config.yaml
hidden_act: "tanh_gelu"
norm_place: "pre"
parallel_block: false
init_std_o: 0.0483
optimizer: "adam_hyperball"
learning_rate: 0.00546
weight_decay: 0.0
batch_tokens: 65536
Each number is 500 + 25 x the weight over its row's rms, rounded and kept within 0 to 999. Layers, rows and columns count from 0. Numbers have three digits each. The size before them is the row's rms in percent of the matrix's.

# layer 9 MLP up, 1024x256, rms 0.0557, rows 928-982, columns 0-127
090:495452508533521501465471446492519503471500487501528501516506505507515482497533519506512508481483470492510485501512516458473552506506507484468470513489493490485520470494488480508488537505476498514510484500505491453517492532506499473522482520538556494483536494569471518470510528484495503480503485528509495493493516480493490457489492523537543473531513508480503497525525519474474528534485
111:493467480514462494518474483506509482487484490485467470486491512503486493538479509471520545522505494487535480503506508529488500533489474508510478541503477497493522534524517512473493451519489485464540483514545538507514493499511501514522452460501510514502472483513506519492504504482495467465478472497494471532497468449480465477485517523529526539518469517484497511529500531481525525501506
106:510507523490495482484509473494466492472443462456487515478469486565531495542524483506501479538507487479503522499464533505508477482523508496506539504520517542520522451498475520517499500508496503472512528527521520477522468445474515478485517537496468494514567482460478461486463556511500511472475549497468494504491509504498527511477494503507497467518512491526519440486495488470517536450570
109:485512557492506493520482522445481516517477528518452485512517489510507500476481494480516462507520513507536495464494533555530533502474471505499505455520498506470537487495499473497521462488487473451496522481537466515518457481532526472500493492494488534508547439539487523491480541540541479497519488497521512493499523511481506552508476520490531537485487505511511551502461516466524475485479
106:534511478549460456459448501510489507453483474474482534471487547486523511542481516480520467505512508465522495500527450521495508483494495492504496495509515501461513508496487478536469528505502478461513515514473507457523482466478524495514501463487527497488495526467524462530509523526491468502500505507498545480450490519505511436469462488503515484493508497550569439497482476521506496490491
098:517467536469495510488566483502524528517444527500508519509491525534471517492517502522488531489519480494493505495543486527475536528489508507507545486504500457511487492506482505514490505523489467459514471490493510501470489458485513505481539519475458459482548470495453523470451488485486502510489514483482497460442514506507504466449492539538545550514472501540508486503441485482450494481506
101:491517504506543458517496514452513444484504500495519478502527518489523491465467471494526450453470515541496468486499517472517512523563552468503500468510524525519544468492512504514538497499439516470494499504488481517512476481464517472531493527506491486510527503548488518511523497479546470511506552489512498449500480473491530495487518464495530483509488472546508530510497462506483513434488
112:515506532509467501456498480485507479500509487460525537564501496492455511505519463519540495481505498525524477479508525558514513453512508496490468504507483482473489527469461518488491474531500507429552475497471511447499469513511527453485472483510561554517509443559513582481503486465479528498477496520510521469477461497487494549496526467515532516501491463465484510476501475468514484509514
099:491494506470482471495490487476476490494487476448511513490496497472500505478506492523529532483485515499546503530500489505492533481522496498471496544479481534528507446500509487479478581502432506481468504505495501487534492481508525486501514458469526490466558458558485483491494497524515480444541588453511486490520467501498526510517488514518479491534551508526538484517492475498478446506499
098:503508504516499480449461479535490458479486517498535557542500522526478538466543493463514469511496523480488513486501552545491549473446497469513502533548523486516472511477467445555485485536482473502494469451498537463522538474523505511506505487539476515493519466489475516501513507509521497492502497546469499527509464483516501498544467507446513486482509481485531519493501482500501493537506
103:480478510533535459541487523526505457491497481481496479480455502577516534516503552485490489526488476477521557489547516471512480500498503470553511506538466489523474514524506523498458504495535464490541458488482529525480493494516496499523550537491483483497513476499534491437475506512527469454507541468498494506515445479520476512496513505501484507528525520489514518524494474460498468476498
102:539524583492490513496476471489499534469520501517502511527524460547502490528451479461517499534515471464524495503504533538574523498513452495535476489505500511453515463500528477500467481516511474485523496495483541515541490532513490542491513474489454514492498467519528522507489503530519491533483506472468522511472509551505521522483464512488508488524479462483467515508484520521510514513456
091:467530499500510489501549496505497515551509531528500517510491492500491556517499527516531521549515501499497514511487514478510493567478505512514515545505513513484510490534520468496467514512501492489497515480488505531518480475516448507509570452483504521486483498542493503490519488504505492526465486526505513505510493534500506491482508496489514518502518516491570516545457479481518440484511
099:511470494527551497483498500507506507507525485471499529473483494499479494522519484494527497454492508496508542529489503488508518466480509521521482541494469484485485491531480493485542521481543544486477528451510530484487467503500535501490520517516506472530528499481494537422478520478487537519518505498527488504522476482513533491458508515496510524506536497490500490532470503498531520433515
104:498474539506521496563502512513487497514485488519506489514520529485493530464488511513509512500502467472514473438489501494478494501483471462508494500495520486519489470559520473460486533506547556480459524487535535500508505477509486488465511536491494478471522502467446528517514485520501470457510483496454505498520479503474535534457487546499523540478498490487513526526478537506475505500479
111:488515531520479523550482491496466502496489466511524529483480512527501499476519497490491507524524498453502501497523497508493493504465494500493505522527530503455444516526521472511520559509526531479495471504513557536532522464485482476464472460488472476487512480537549486535520550508439511495522493497474479468508447496496533510484516526509476497506455503528506503500446540499505508512448
110:511464545480492492516492548485507465493484510505513463505514514491523510536508530473517483551522516507528560513486503522509488504518502481488474479515494469490465508534503511512507493497518517458513510524447503504489495517484486494526487484501523445488488468516505522462486475511496522539524502524523573506468492485505490481494527488478499512495517490518486473522472489523502524500487
086:454509516459521482492499483489482511499501540535501466527525491491468478489531491514527475551541466482516481479503517515539493525550459528474441497474518508478493497506491481533496522510532532512466492492493497515463497497482495531446515503509518506471488497505523507415506480511470449490512525508469473479506464473494528490491455476488582488503509493499457496493486506477472471519483
098:515429481491516514443561469475457489516507514499520442474537509492495492530465477479464504582486524457511502519477481533527524519495487483470513515539499481505457446482526485519475539494490492502530457495515456494533502496496523505508511505452508493515562477538516487465524512530488480482477530529480496539449539505482498464506498517495545440505491489500542476499486543507520500532522
091:489484502486495464523516477505487526494494488467504479498516515543513485474505565483501564472498486513525486460501493451512474509537478527512498548508493549488508503432502433470505553541478509503493484542473487478513531540522529489488485518498481491500502484507513545476488495487503490486515475494497544516501510479513493525465477533471524503442533456507485516539487480474439496498483
097:489506516459507471495519483534547519518455491518492491489532527508475516489536529518513532505504473427483491494498473531481507486508472495585460483531498478503484487492495489464485565508548512484503490503513500528477544488494520513471508522491495474470465494510498498480481496490524476508527500533462492499486525467475519505487516521495505488503469472521494506469520537507489465548512
098:502493494510486499545500505480493500474506535548467482457506496494507516484494497473509463475504509500500499431516515507485504480483507523535439487500492531479525451495541505477545499473479523481480551501450538467505458511483506528512512501481514490538485517491475462492504506482519535500550548498493535536511501482475464514511495493476456497484483517502504489488515545479479496436490
099:512505488536527511524483508502535515515464492501486518480550538447477477479489531477531519518490457487537498440474507523521529474481485508481483453487500524527488498517518502484483527497537501548493464539517523498511478429481516530505471487500465483467505493545495513484493494497564513458540493483497506498476522472498481520506502513502526462489543494496503528466497534527480511485516
105:479525504539479493498539499532478496517494478496489509534485511500508510498489503501476490489469523429497509457466468522516492483496476506517458488524502485457479508492473480462528509504509528459492537525509538515508442509514504500502503515510525501497499518565480479529477507442516490524474510565485514554480465508510516540483506520519518526493509478515540477501510521515500447468479
091:522469522460536503527517511530533545478487483493491481463466486501522509484501491532535489533524530493494483483506492516475519473507542473507471517482510554507493505517529534488517515508454491502450513514520515501505520492497514491505534476513468502541540487488474510493460501472500483468454511492500495470462502502487486544515479509514464479495540523483458515496536495532531541436514
107:516492525498521496533502490501462497528520492499514473483487539498482539484531549523531470452524515506458467479498465486433519526483482510501471528563505510505497526529519534500497519512530456478464534489497535483505515469470495483456494492494470478509479494506507552459466477526464513499509503519526503479492443472501486543471469500489509503494506497490513473541507525501473530517527
090:518509497468506454483438504498513482494548509531517502499549527503509529516502515496503474485531497494500537532475484530503480497503492491494506514504522477479511528456509497481465503534558484497545523485446510506497498546495499511467478529529536482468491539496499548532532487479527504487462472455502519496502524514478485476489417501512489516520455508473479445491487525473506500579515
092:512472533489505507501496496527510492497537520438507497506478508531558483478481472541547510503464487538478499481485510561548480477510520487527482472518492514521503475484505513522486501520515469486463493526504494478519499519443527501494540446498520543490511518476508486504482532478519484413507496520505493539487527441518521496451488480506532477457508470526540478487512527469476496495489
099:487484520497506487499482525439469486474533504494510526483519524501483533529496520523503490494496492484519497502484486554532499490504488497501517513490480495524487528496526465557493488521511511463515434502476517500509478503520457473516482504457506516500470449481504496471492497494527517490468534483532527470505495505502494515448486474494505514499503535495473472552482512487507477489533
106:462522530506483475527508492510460538532459494510526482494503496492483532499501481515485539510459499476508509494532513498477528502463511487529535482491526526520473491466517490535480535457463488516535489477459563521535480491516529490493511506486506548515498453471518499486494482537486490490553470490510511463473518533466509508544507563512478522494517493486535494456460465479466518496464
089:485490460513511495527504497500504480497503516495514463450508510508514507516516483523478486518476482475535518508481506509495503559485483497510496485501517481560519489503541532504470534456515483506540504506492514519463511505476499526498541490478484512531444475506520491506508483497492505528527507480498504459463475500505488463530519452528535515536450496505509509521497465447469440457497
102:524501515511478484526459498498488480475502458478520524479511531533452506487497499528532512506528495504525533465498495518547515472509539467548513516553520512494507500501489521501530532481456480458477517486524479498478516492547511519504537487479485554505480469498477492473490553500507491484499490545473499527510502505493560465486436520476497542530538525547497478542498466486485520543521
092:481505487473510484507455458503490523514509514481487440519521543487506502466483499482532529508494539482481478488474538519484477549518496500484488493550507509526519516493466537530506555448518470492513514481543520463525487509513502478493488485497540489504552490513494563483473487466500483472572510432505498457469494495483468482509530519507546525447522494465496483510537512505532552500497
105:537508494510526504508572509506511504516512457542496486529504513490540526514489471478509490466454517500507514476541484500497532518540540527491485513485510526484420428497449499501509534478483501494514485497503509501508508515471505465501502520523504489501499520517510538437476491456493524485485502465534496507481477474493539497538492517463518460533502476508511496495475519534499495508523
105:506501510486440454488495493490445491467468501468510483515515511505537508560519478493512497539489516512543499545483456478521524470518495482544491498550531495477513484503536461516441523504496477483520494498458507478520492496509568517527476511481482540544483522465540471479514474503507497508507510517488479532492505503521490512501516496481481486448516427481494507454496480454511487525479
098:486480535482499469465476466541505486484520464515486474484483529479487522496561549478485550499526465497538493525481501483503493501489537477498478469496485487513518507471526504492521496490520529474516498507482518529483489513504458464475525509517519475520558487521507498518499551465488515526478491529533489518452450491486520518468492499529506510495489505521519563536484466449528463495500
103:489483544497500465484517491529484477478532481480519456476552510490466483489496487481542467468475486525527466473509477492534526479494538524523487528501549467427501521449509453492491500472443493465527521508478514465498524523475513506497446538520505514551495508511529505499518561446521458515523498508555526472495528496512467494484492512508523538480510486508456497447489488520505486501450
104:518480505505520470500495497536468498502492485523502505503511504518526497511489486466542522478493523510526534490510477490503460503524503490501519514488459500498523506485466473538435453516493475474465541529479546497505478481496530527493496510497501521475540468517479507469491514464519471474506495495511490479462456510497489560523503505455550503522464460476491517483483510504504506499495
094:482509477468515493516491499496518475528487455455479500536465497465484524518472504491522517523492446442552498506469472475497528502518507509532494500506468479482466489472502474496509504504501558472530537498460501444469482506475511506513526498537482490513530461470538505525493551496497461492489520499483514486517478461485528506537473506518550551510513496489473470515496497471503509482531
096:516492545540512458484486537495490478488504519514484535492510553534491519541489501511515493513499503489513492481514470508524522485510551512470473477489500442489454503517522487446531466506496529511491502562484489511482443520452510466503485517482465484491488514501513536545495531463491480499535463526492521515477494520480497498495430515469503517466524496511494486468518501555513499490543
096:513497531522497497529487448535480522494496457480499508485535472512509495461491450518533449454509501466490483515485529471498501514515481506490487541492479553481461486502496479509488496507490497488544476458515512479512539467555509452520488493466512493515510480510506550524457498522541475481558473507499539494494483469482485517496487489494520482486529449488516489486489482510487518537481
096:525512527518529479494529473526467497466501494476484492499495512501541515523550521498515504488497514519532488484483478518491486535477515510481478522538526514471487497532517510479516490563574480462523486506530529517528494496505522461446467530494470479467515494466510499530514516506486485496477500483519486498511492536470478488480490528483500441485446469531531534507495498522515457503498
089:532545488484498465526513488483480526488504529473502531513476537510504497528519515491501523458469471511509478434431497540487516531519523494496510514486535498502454537509485497546481536491497514455474509524456494529503499483469522486495488543488500498486482489521503531483493502517516491531470471525474500493528484511494539517538487494480554508473541499506513527484544493441531501507515
104:548484518517501475522546464493494477462519507494496478489489489533569508497493531510535518526524497508517513508552488536496505483547499503528508469479510454488515492474535479479497506508514524443508472520495509508539466507463507524485491517500469544489434453515485443514460498496511472478515510535463509512477515496499507515479516535466503479488501490484503523460496497500539510499483
096:477485520503490500482503553434496503494467484492522502479479521487513509481476489479515511480543515528480488506456521496485471509499508533508446486496497450447484509485526458523482515468503470482512511507476517468532474471511483485499505452490490480453478513509469524512513494480525521503500551515484485522503472462473519522523489476446516527519496490533512472523494449528451520504486
097:515536504511497484477501501480470521506497496535496498499490518466474495485450533498523493496455509466487485462489430527557494490493536447528462475487519471455493568520489494486499507471445502491518459477429548452502474462486513514518477484495508489482458523527484485509457505500531458517501526514454490450549520519455514507492469505488520497506509468511494494511508507537525513505531
099:531473479537510468467521463523514475476512525527500496461512528536525491479513490550529499501441485471499484521520496472537517495479519492482506487548483518513472504470541499470520537525509521514482449499500499532487490487508472504480479484489496510505446483491566495500511497512544479470523510446483487514457497544500467479515517489474520529505492501445552512473488489519490513502498
094:481507533551518506516476499466538522514478490528471494477522512511511551518503487449505540480498465482553489496508495493474539474524513516506508524477490489534542491496502475562492487492452507469511545503492509469511511516518488494517555505507505545492519479487523471459478537524479505520501487483535512488527493469477501510553477488517514476469520517514481505464506498531514513513464
110:545477512479473495504546480548488510498492473469513520524525514482563500513514512502491515474453517498504506476507487485478496505519499501467448516508481498475520446524510475471506496490500485496481526527469517492565482480507496475507520468499524500528496464526510479506491528499532525481513491471547529475515529512526524519484519497535488492497496442471482431501474511499496544485512
106:519474489497512457550481505459507496499529462475481520459498518498559528471485551500519491562483468508501474500520459502499513494490500521520508515529488499499530457467504487519455481512504453508558487425488521496524512497490539478476504462495463477496494492483481504498522555482528442515509533490500529469469475519511530490517460546443542502487513524427500494497455515530496528467504
083:437494496493514426509534489498508545549467520504493517491487484485481485523544461536517488522468460516505490488525521494475500546485491469509472482494494505526514443548536484501514529477504470503504533474525500523496482480454500474508497517450510478494529497523533552466526527485456483492498489529470521467508531478503506487489520525543524530502511523499504489527493508502453523474503
090:500490542511489478526519455515517517499503508485491517513516488502498514475492465496502463491564441460526484525491445507478490549515505520509487530499534486512517442467480544494513497507513463495493530488498520548507459485506519484524504500490465501503453506537511499522461497515519500526498491498563485540494509513466527529472447517518546511499493489500497532528464491524505489529477
096:518471521474437478488527462503452540505476510502515518540518494505539523496517571504531504511503465486541531553491500483455501488479538485470521492510511523526505448492511490493435512503497500508527485487519509503508486494519499512483468490451509502491536460511471532478467504532503528449506486442501495502495493475495533524520478516539526474457504482504503500479522506469453489494544
105:521490544522529517535529485490506480458512497503503531494517463496517488549491506502515542550537547498507538491515512524532527494477489502512458489485479511472505525521536461489514495507507505502494504499501523485501435486487515501496496438499463516484441456484477487477497493515484519542491519497493530531511475494526479504508479511486505480471491512450491502513486502498501523523526
102:513495523481516463490516470462460551521477491488495508547536503489561489493496490499493503532492477516507510495477515480520531517526492467499470518511499504502472466439516448518502508451487499485443499486510467534548516525488506484496520480529482466525499456488514523522492506520506493500535518516504527522466530482472554502476511516502477497474503490462508500443509514496480488455536
# layer 9 MLP down (transposed), 1024x256, rms 0.0556, rows 928-981, columns 0-127
088:522495504527515488512541547485539473521519553473496482499528483507469525486471503507474493463506477519499534517499493469551485531487502534500472454478526500502474475485459494480480441511471487482515493500506507493478510496490480532492520523513469543535451471466514500486486529503549444537489492475490527505485524504504554521488510516490513505460464520500544492512520464516491532502500
112:467539444521502519511454496520518491526468487523518500497519508508469434498507470471495499517475497469545486503474470537487522545485493501501478501494523489463515511504497465496493498536492450470520483529502479486484514489539498500504478469562518521497498474468484516458501487491474520544504464456478506530499554459460514482495534518502451507472557486492537481510509500497487461490456
103:503494503488478483513524526520480514469484549507499518492513500495510513526546529493464481507480528483519490499519480516512474483530487544518460509493517506480495539540504499516500499470522473490461480495521475504502499487485480487465530527475559498476501502502525540486511506448527525488528485508479472513504522498547564459461514538523462552484484429479451547518500525482445502472477
103:530499489477517511520504516507503484506510487498522490517485476526509526500508504530505529488524528518465488513482536493480492491473498487490493488506493514518477510508517518536546480469486509482536502493523548532469528506489521489520534540506506496475463511510524529493480463489473524490553472537508471513554487507515479487508540498520529490483472514516490482486526489486543476479513
108:498489552480510515533479510505524489534536464472496476513484471494530507488494509481477490492474499492529490525518502515524557479514503543485539462468479493487461520478537493490526515458511470497519495506498496521478511489510484475486461512571510481530470482493507531503506513531496548453472494487471536466467471483453510536516544469538511493512479490505478517447499480524475493509516
097:474526503501505514472482476460472481497541480498471503512516510474499502505519471508451528469524552479458486484467511493451500468486451484505465558544535487525525529513507459474521489512534498499445506472495517509496541522478497535524561541496532490527500512467508488485512483493520482547505477536532527450504499511532508460515525426514463512496522523465472499480506542513514472520496
107:443478483495503504482516484513498510491479494480492526490500493516518541455501491482442495506505507520476543521512482451473514492485502543488481479501508521549482509517516440528502465485511466494483483489570542506506549495472490462464496512515500495460492526470530513532526475548468459517489490448508506496478534513496515459531499537543511542482500495511501498485535477498508501548476
110:459496540536514477535520491514471520475509515521475496486490477532547492530474526470495527472491500527511547520489463479533497546524498506539491527511485463522510540504509513480497499494474497514508533550477505482496502471479504502507506506539493498480472475492505483499495467508511485523523474476502480473471512546558492486461491475510508525463459507515472510516485473483489510474519
094:478523552529489449502484468492504500491538472489473508498528487478483473520512468516534444509462506491478485515470445519506480489489478463496555484493504483449484541470483500493470515504543545530510480509471499500560506478511516515489531531510474510516466549485481514495528538476473475500509459488513475526538505496510490488489490512480470514489509481503467520483503518501533525517548
096:500477468499473508540512510445504553519481488519492477505513489476509498482509520527474505468497468526504475494512509526496491495514498526518467477514509517479495493496501481464511477499509516512517473511520528455509472541485508496444522504432476515499502517500515515546487487554469521488464511511461487484456527483488534496477510484504461483505538523514480493548541505530466498514476
109:496546482509509523474515511541492501457490470465484506518539499512485487514526495499466555564495509489476481492499533511492511505502482513510503509471487501500493510508522482525509477543524503454487494526490475555462541495502469489447489516497510512461499498485494507507485487503509492450479491480491483511471496452514492509513533522495457520489480506529453535507484515503505473481483
103:499471500532549503477502537515527497505479473478477461494576511504469479531502458509512465495499521495483523552517517472486488511478508493504469490501538513494493515470499495521517502504489494464493507526515518493539523445476537501511539501503528506468516498523488540469528513468488470451529490538513461472542478484498486499544469462509504520524493502511491482515576523492511514489523
081:504458510498497442488501499530484479530469508499510518522462548472516509493533461509505463501537475500532510490516511510465521484485455467512514499506500503511483483491490517498498498544499493490484511485489483506498502542508499494548485553516524512499542524517461507517491516525469471553522517504534532509467508514517510541480525540488471481482481540504503467448504470493500473507465
096:466463495503496443492556494563465478504525451525508513502516475487528481474525526515533509504524534493486444504500510432491498528527490487470517523494468508537505488482558450503452513515507524479469486516484453466473440443498483482480551496461481449541463530512479510493545520503541494497531519535516510477446501493545510498525519497518442516516507543505499498532470511493517494484511
101:504489474455488508455460531518499496538525466529492534491511564475511491495504531483499467519504489483523539493505504509500516475504511472450508472458500531470498495509534508522522481522553522501480486515505478512490523542475480505515531489491497490501474545506481522525474496488506517489519506493504509484511506491463483495497518497486482471563422526517512515522498527508551507534495
111:482497473477464491496522480546509483505480461504494555499494519449510510515476488537466489550527480489499533486530501463479491471502485508455440494480479481554516553480526461464466513488485486513529528516496484465533484515500514488508502460501478568470487457484439467546433474489491445522489515498496492499501505477511476480531494530464512496507459500496451501504522494445506526505526
105:530479483520523502502518520498505480500498536545544483504502476462454520508478512537483500498455524483467461531498504508532511488535526493531540517512467503477495530516523477499566494509453523488472519439516498476515491520499502505480510507527503574467473540471487467487483533520554437513476527492517483481478484522492482515508478451506544455489507521470454533505462485481502497489503
089:529475488489473498485507541515503512509482478502502539475491479487486464512474522476494500466462493509501540477511455538529513513471501503535539467508487487543486501515511505480508492489443498489494487502476529497529493515499512502510476475483465454470476502513538503523497517487497525578464500524485483534440513510507499504489506527493476517525469501485552493524527495486527540467523
095:499505490497491473508494519484521493534492484495521491493499477488507537495499532525508531549474484481528487488558549512512527437503485473504465514471508531464531455486463458460490531475512446471501480462545510498484491475529529500484521500508491480486499521467477525455473513449535528483534480496489495516456468506541481466501521514499503504485527498444465531499489482459514523507516
094:535515491482530530501499521480477482499541561463487540488507479493508450516528456536481535492481493517498499489528504520508505504515478486468506449502471505534527500455474502490524476522514538524481450489508471505525496468518482435540520469493529535522507494536532491492556534514479542495498490536515479505469557497510480518508507488529541523473495510474498477452501532516510507559514
092:504503466495470498507479492523498474500507488460476507509511530497464456540495474529493508512534495477501483492533503490507532528511450484470529490532507498501492487474533497529496502464490476499496548463515495510500507497495483506527503489474472481534556492469470506491474540498463477529482451507522483486465493454514482498488494497517517525476484519474488489538501496470515513503499
104:490481501481504517492517479477529483489530483471501468471512521508522466466475490442505505479479496467489532513515465511466453523514471500516511496545481486466481529521516491496503514478467475556516516514528497520521525503543491475495475544506501487475471477462482507498502506502487508506488552529527570556512496486473482500512496510476493497520514461526501508514475456560499477509527
091:489543504495510496486556468486498516483521482515515524502461508520538508469456560485534510453513529488490495503548504472486480489492489513488479530554527481491505486496474500502525482517497520554476537484466520479514562507487463550498507516488507501521454474544534527522509506494506483500485443532543466523507491531487517521515526484514521504495485496477467525489474491488505508498530
100:521491525525480465500510554503479482464452535481501506519508510527499462470494508519516508479499492471486494476495515522521493521473504532528531499528511423516459442441482512547478451569504479492468489522498476497517481487518548500545529491481490549534499489480502501500496498482495508517498475452512484480489494486452475481474509460534477503527457552489518521470508530525514487464442
092:527540507484482490496478557519476469510523485515501483482475521474469512514507481470487516469465500519517517500461501491504464511509487519473515509483528484490488503518551492494454507490516481462499495509476506497494501525474488541483499516499492506499493519537510492545465470518467480495498520519512440508521497498499541465505442522504543502481497534488464553538491486514531504523540
112:502528496461500513477490551507522509506498489502493533489511470477494501491516538508517458546507536468506499497527487503448455469488452516500499506511488527479519500523507499478519539494510495488505511487533491488539485499500488507537485513452473496519495514505486487455516504555474510454497543550511493514484523493497484500501538465473533578534494489487542472503488498525488519428540
088:527527508502485539501483477537512499503516533501519469483518513490505466506493503511461520520491417494521506497495502471520481495472525496497478509503506514496546481492487470509524511511460499496504478522483472514500514498512545452493522498496493508500519464531524475515517534512461487503483508495489470462477505475486509545522514503470502469512542475495516511469513504512485475484527
104:451503506565457517522493515502495488529498482522503508500488493501478510513510524507498473483523510495518515498568470495505502470501525518457523471473511501507501487480449517519481461440458488514500507490518511519475452514491493520461506470502451522548463519514508500503549474496485507540515502472481487539477440512508459493520519519522515496500510494512459538521516485518476439507461
092:467501475514532484537513475553515475528478516536517509491496523463526511463494497494481540486479501494508511522542514502495488525499512537492464450526501468490550486549491556427495484469468514507542556479467510480506485509485549500514511514478461452510483500479498489539491524471503481486528497530514477483459476505540522501513533494505497528486542494517502508518524442471519503465501
101:499477471516532530509526517451524514492467499536501483506492453452523510541490487518493512535573553516484501528502474479488471487516490495471496518479532489500503473493508475484508504508566523557518483509510518504534497512514520493449482493456486496513517493509470466495505482477540526497503499485487481505459523459501465469509475528491537507470495449553459537525494530458520495493529
092:488510490459570501483515481524488467494460485467493503514477527532446540479513543528488476465496503499523505491482488479462514486519547474494476484479473484447521490468499525482464457527514500521482497499498527484531530468511498497468461491543549508472524527492535535530473493498520419479500519522501501531549519496512493525486480538536458506479477504484463460494484505501530515524498
107:519489483497488514541516499460519475449500535534464526520502516492518507538508511490496505474512444482518452534519521540531486494466451574490521540511514487487546485468521495487494495475452511479486473447479470520543505476511492468497514484501529481464512493489531479539495506496501471504516480493486511466508481453489502518492471495504517475482457507508550490494493490491478501566477
094:501535546500480483481490493514508498469500553437540518530534521503481464520511496484477525516472478453520492527507500541464477523501460475495441490478491493479552467463490505475529483510480566519473555517534498546548522572495519530522492507539484527479435507501498496523503453506488443517504484462506502529505515521501524472489490518514494504453525482496480489496528515516492516540530
103:430441538515487507442507494511499500466487527543523520472502505498463553527477529473475542504474491520536490489493469555494522491501481479478475470494479471536521496518458479504477487511519489528522545536508478514522462481513533531509477522532487461478500550515513510503484484487505542468516486473537489498522531531460522531503533466503542512509477494492484465512491521439501566464517
104:480527519529495495494507486566503549516567507495532499525512508437505498531479544521521471529492498500491480526489537518491507453504501543501491467490508497550465523519506494526491512457494496486462512503511511515523453488520465525479555493503515482522507467534444545481472445463501521458494479498527490484495500501484482492536508518510492486491492514533511518485523503518492477484558
099:464494499489483526520473518510500520510505486516479527532439534518525517516501496516502514443519469525468486505447494511520515470525464485550496480485457501479505525514507496537506493475520439512485494499482537493541523523495492510496494502493499509457545552434502518485548471476496547499532529507528517473435525466524521468505481491510490485489513498492544457519511474513514509509492
097:490475463466563503511439529475502506478478496521522462473511507476524488490527530510501494493493526495509506558527480475510494516479487513475497523487525494538473526535496500525541463505530479466519463483536501479554489512518551521519508512496514467524527516478484493473518521481491516518498534501547523500503464490503521458512504489500457488560489485494487454497488513530532520466509
108:503487457540469486515477512502510570470494506523500491454528516536514492500489490498528477497520442494505507509474514494524516476512482521512554506504443471517534493482504512480426481554520504516538468519495492503505491515460529550484506469471496508479504519518500496463500498493514508509469512490501503522495499469485478505452508467451523451495470505500496480463527488503520499521478
105:550490484501503510474456509475529493474521496530486496457539529486542477522527506531450465525529484497502501474535538501541504486466493469500511532495509512525484453505512492509511544504515482497533511479532472505498511489501479533549496510484508492533468556509498483529464442495520526495505543503557470511484537531481537519517471493484502515521497451469480535484488522525470450475482
099:473509452522501458535535529478526524492520494522508515520531516521487507487485485501528495513518474481481474534487522509500475519506480485474501485532557554487513482479482499486496504494535515517513549510508497451509510451515428498507521499494523494444519486493432486468504474505482513459498503512556505524516487514491457506514505496516517467520481505495476496510563476479530509518536
097:497499512505482486500481508494515448458487529524487509478508476511486505531509505478505495513527495532490535525527523501483521480507544448495490515477467496511455481464539470506489513504552494517499482521451483491541491568513486522481447489533459516504559494515472494498554518475505504479532507496473477521470515507471497469495535456486484527506521559493517479464524512513486511549473
098:507547463484495482510480519507506525509466474520486519529433486506490480493456546522514494515502524538524530520502489474488464453490480467494485452511557484509503545478520533514476534501529490495480515526515547450540494491511477503582441496467481541507463510521492526500489469517494502497495481502474510487507541489472481459516474484526465528451482508464511500504522539498532474492491
092:498468471471492483531499525469481476498514510495496490459522513505503505485522510512494462482478521534477507535534505518530484452503480510530506510508477500508478510541498506541520490506495503506527494487524491457518514488508492471525503465459489484476499529471501510466496489518489494525544560486522495530507514529529470476456492518529476500512471504530499483506514505461518508507475
105:492527505479519483490530490501486489542490452490517501481503476502470536460453464486501502495506510497499479481478508485488477475490553517480478495510488504478521471569520517503487506527512508523470530508534499494460500480485508556519541528527558441492487521501495561467504491549544492491530478472508479504501489493498541463500435498552488540506463505463482505485518525502494496516494
098:495502492497495491455489469530568504548493475502528505467506509504505460529481536553495478568445492508517489517490483501490516540480512487476532544483493532553517499530472506498520471490521510471503468496493498494500535526505506520508517506497488511515528538485509468498489505500465544474482474507524533503496479475486438491492485468510489486511498552485499529488461493472543510517461
095:473461483461483532531456507524505512509490498483551507490506547491470507486523486496497518513474527495526537517488511492501464526484466510537500513518486515508482480525519469478547519459488483498516536486470518497470519471493479458513523513481490533461563449465491472529529542469501480505520433561526501519510489457533487483507495495497499514536526510495517549482485491448488505519478
092:451527494520484510479489481479473519497512498515422531507500514510517527522471490529516482522511499508467512509524512517490473498507526557450479502435492522524499490527516529504479460482496465538542545470500494470487469522542463502507533490503505505475457530494508486536537539470523513525511484533480541504512461511506478461515521489488500466461508453515485483512501458460501463511506
095:519534490493486525464539529491494507497475476511544485495503484509491465498502508522457482515560540481519499484524488490461501472510505537519509459465466468492507441490517507491480446552455449492511495476521500497514506525514470507529507448505501464510484454499493500508493517499531476452474451472489500468539514491485481503506529480511526523528485502500498507534466508533515498501502
120:515509552496488529478513487533551480457511498495452490534500487501494472510479445533486488538521526540493459498477527474522515473470537505485491515496520475540466502525521515459500516544470495455500569535494492520480494496455502481531480487523479482476505511492508512525487468521476521513427527480503511508480528509493489488499483495487489495532466455477486477489517522484541468529503
109:482511495543518464545503514495474524521518517460502488504533527518532504521533513456497585494477472526517507508523502464493515500527486507510485476519466498519521513476489514506470471532530509528532505498513498501544478513534512507516497533504511524475477490509483481488465545524457480559511484463487477475445519451474513457469505516449524483475509496471508487478514487452494514495460
076:527499516527477520500471476476459484519498522468510484495521493517527485502459505485480512498495514464463518496487485486525479443522530523506506514528489486463487527446526514498502525549497545539487487529479498484479510523532465494500493457476484543539488501511492513486489487514508515475497489444499509552516476520473493456497517505484482500499492481505474517512489476505529497536520
093:515523533514519511533487465466540519510485492503515470488495509524494496502486439493468487494462502519479536474511538517479534462527489500447507481459531530520526467508528551505546489456564488487499503509513497478491522490532517500501512495491529530477485538496506496542531493519481491505520550478474494496497534485493465518512527469527460503493538466520499481495471527550499534506469
094:510530483518522508478512486481474453531523545497446442494499480474476500521504503494506501488495501502524486571520506502490474467479510490470480509508517547515490543496461454525452503507501542515457518486551492460480535504500515512504532498479525498505484511506510516466498509463473494513525560501480493505523459508529466471501531480507485517516516524556488504516495498505502500475499
117:468513493471509446516478527497504482529522488493488488488491527514507538484563520476489474487477475515489447516506494494490460514522531502525499512493522502524546495490471514493511506516462517504510467538482484549496528519502502498502517534505554458504482508508538521479500550503529494480534472453487502505474492514492515542450487476512473530533518521523490464527516453541510470462513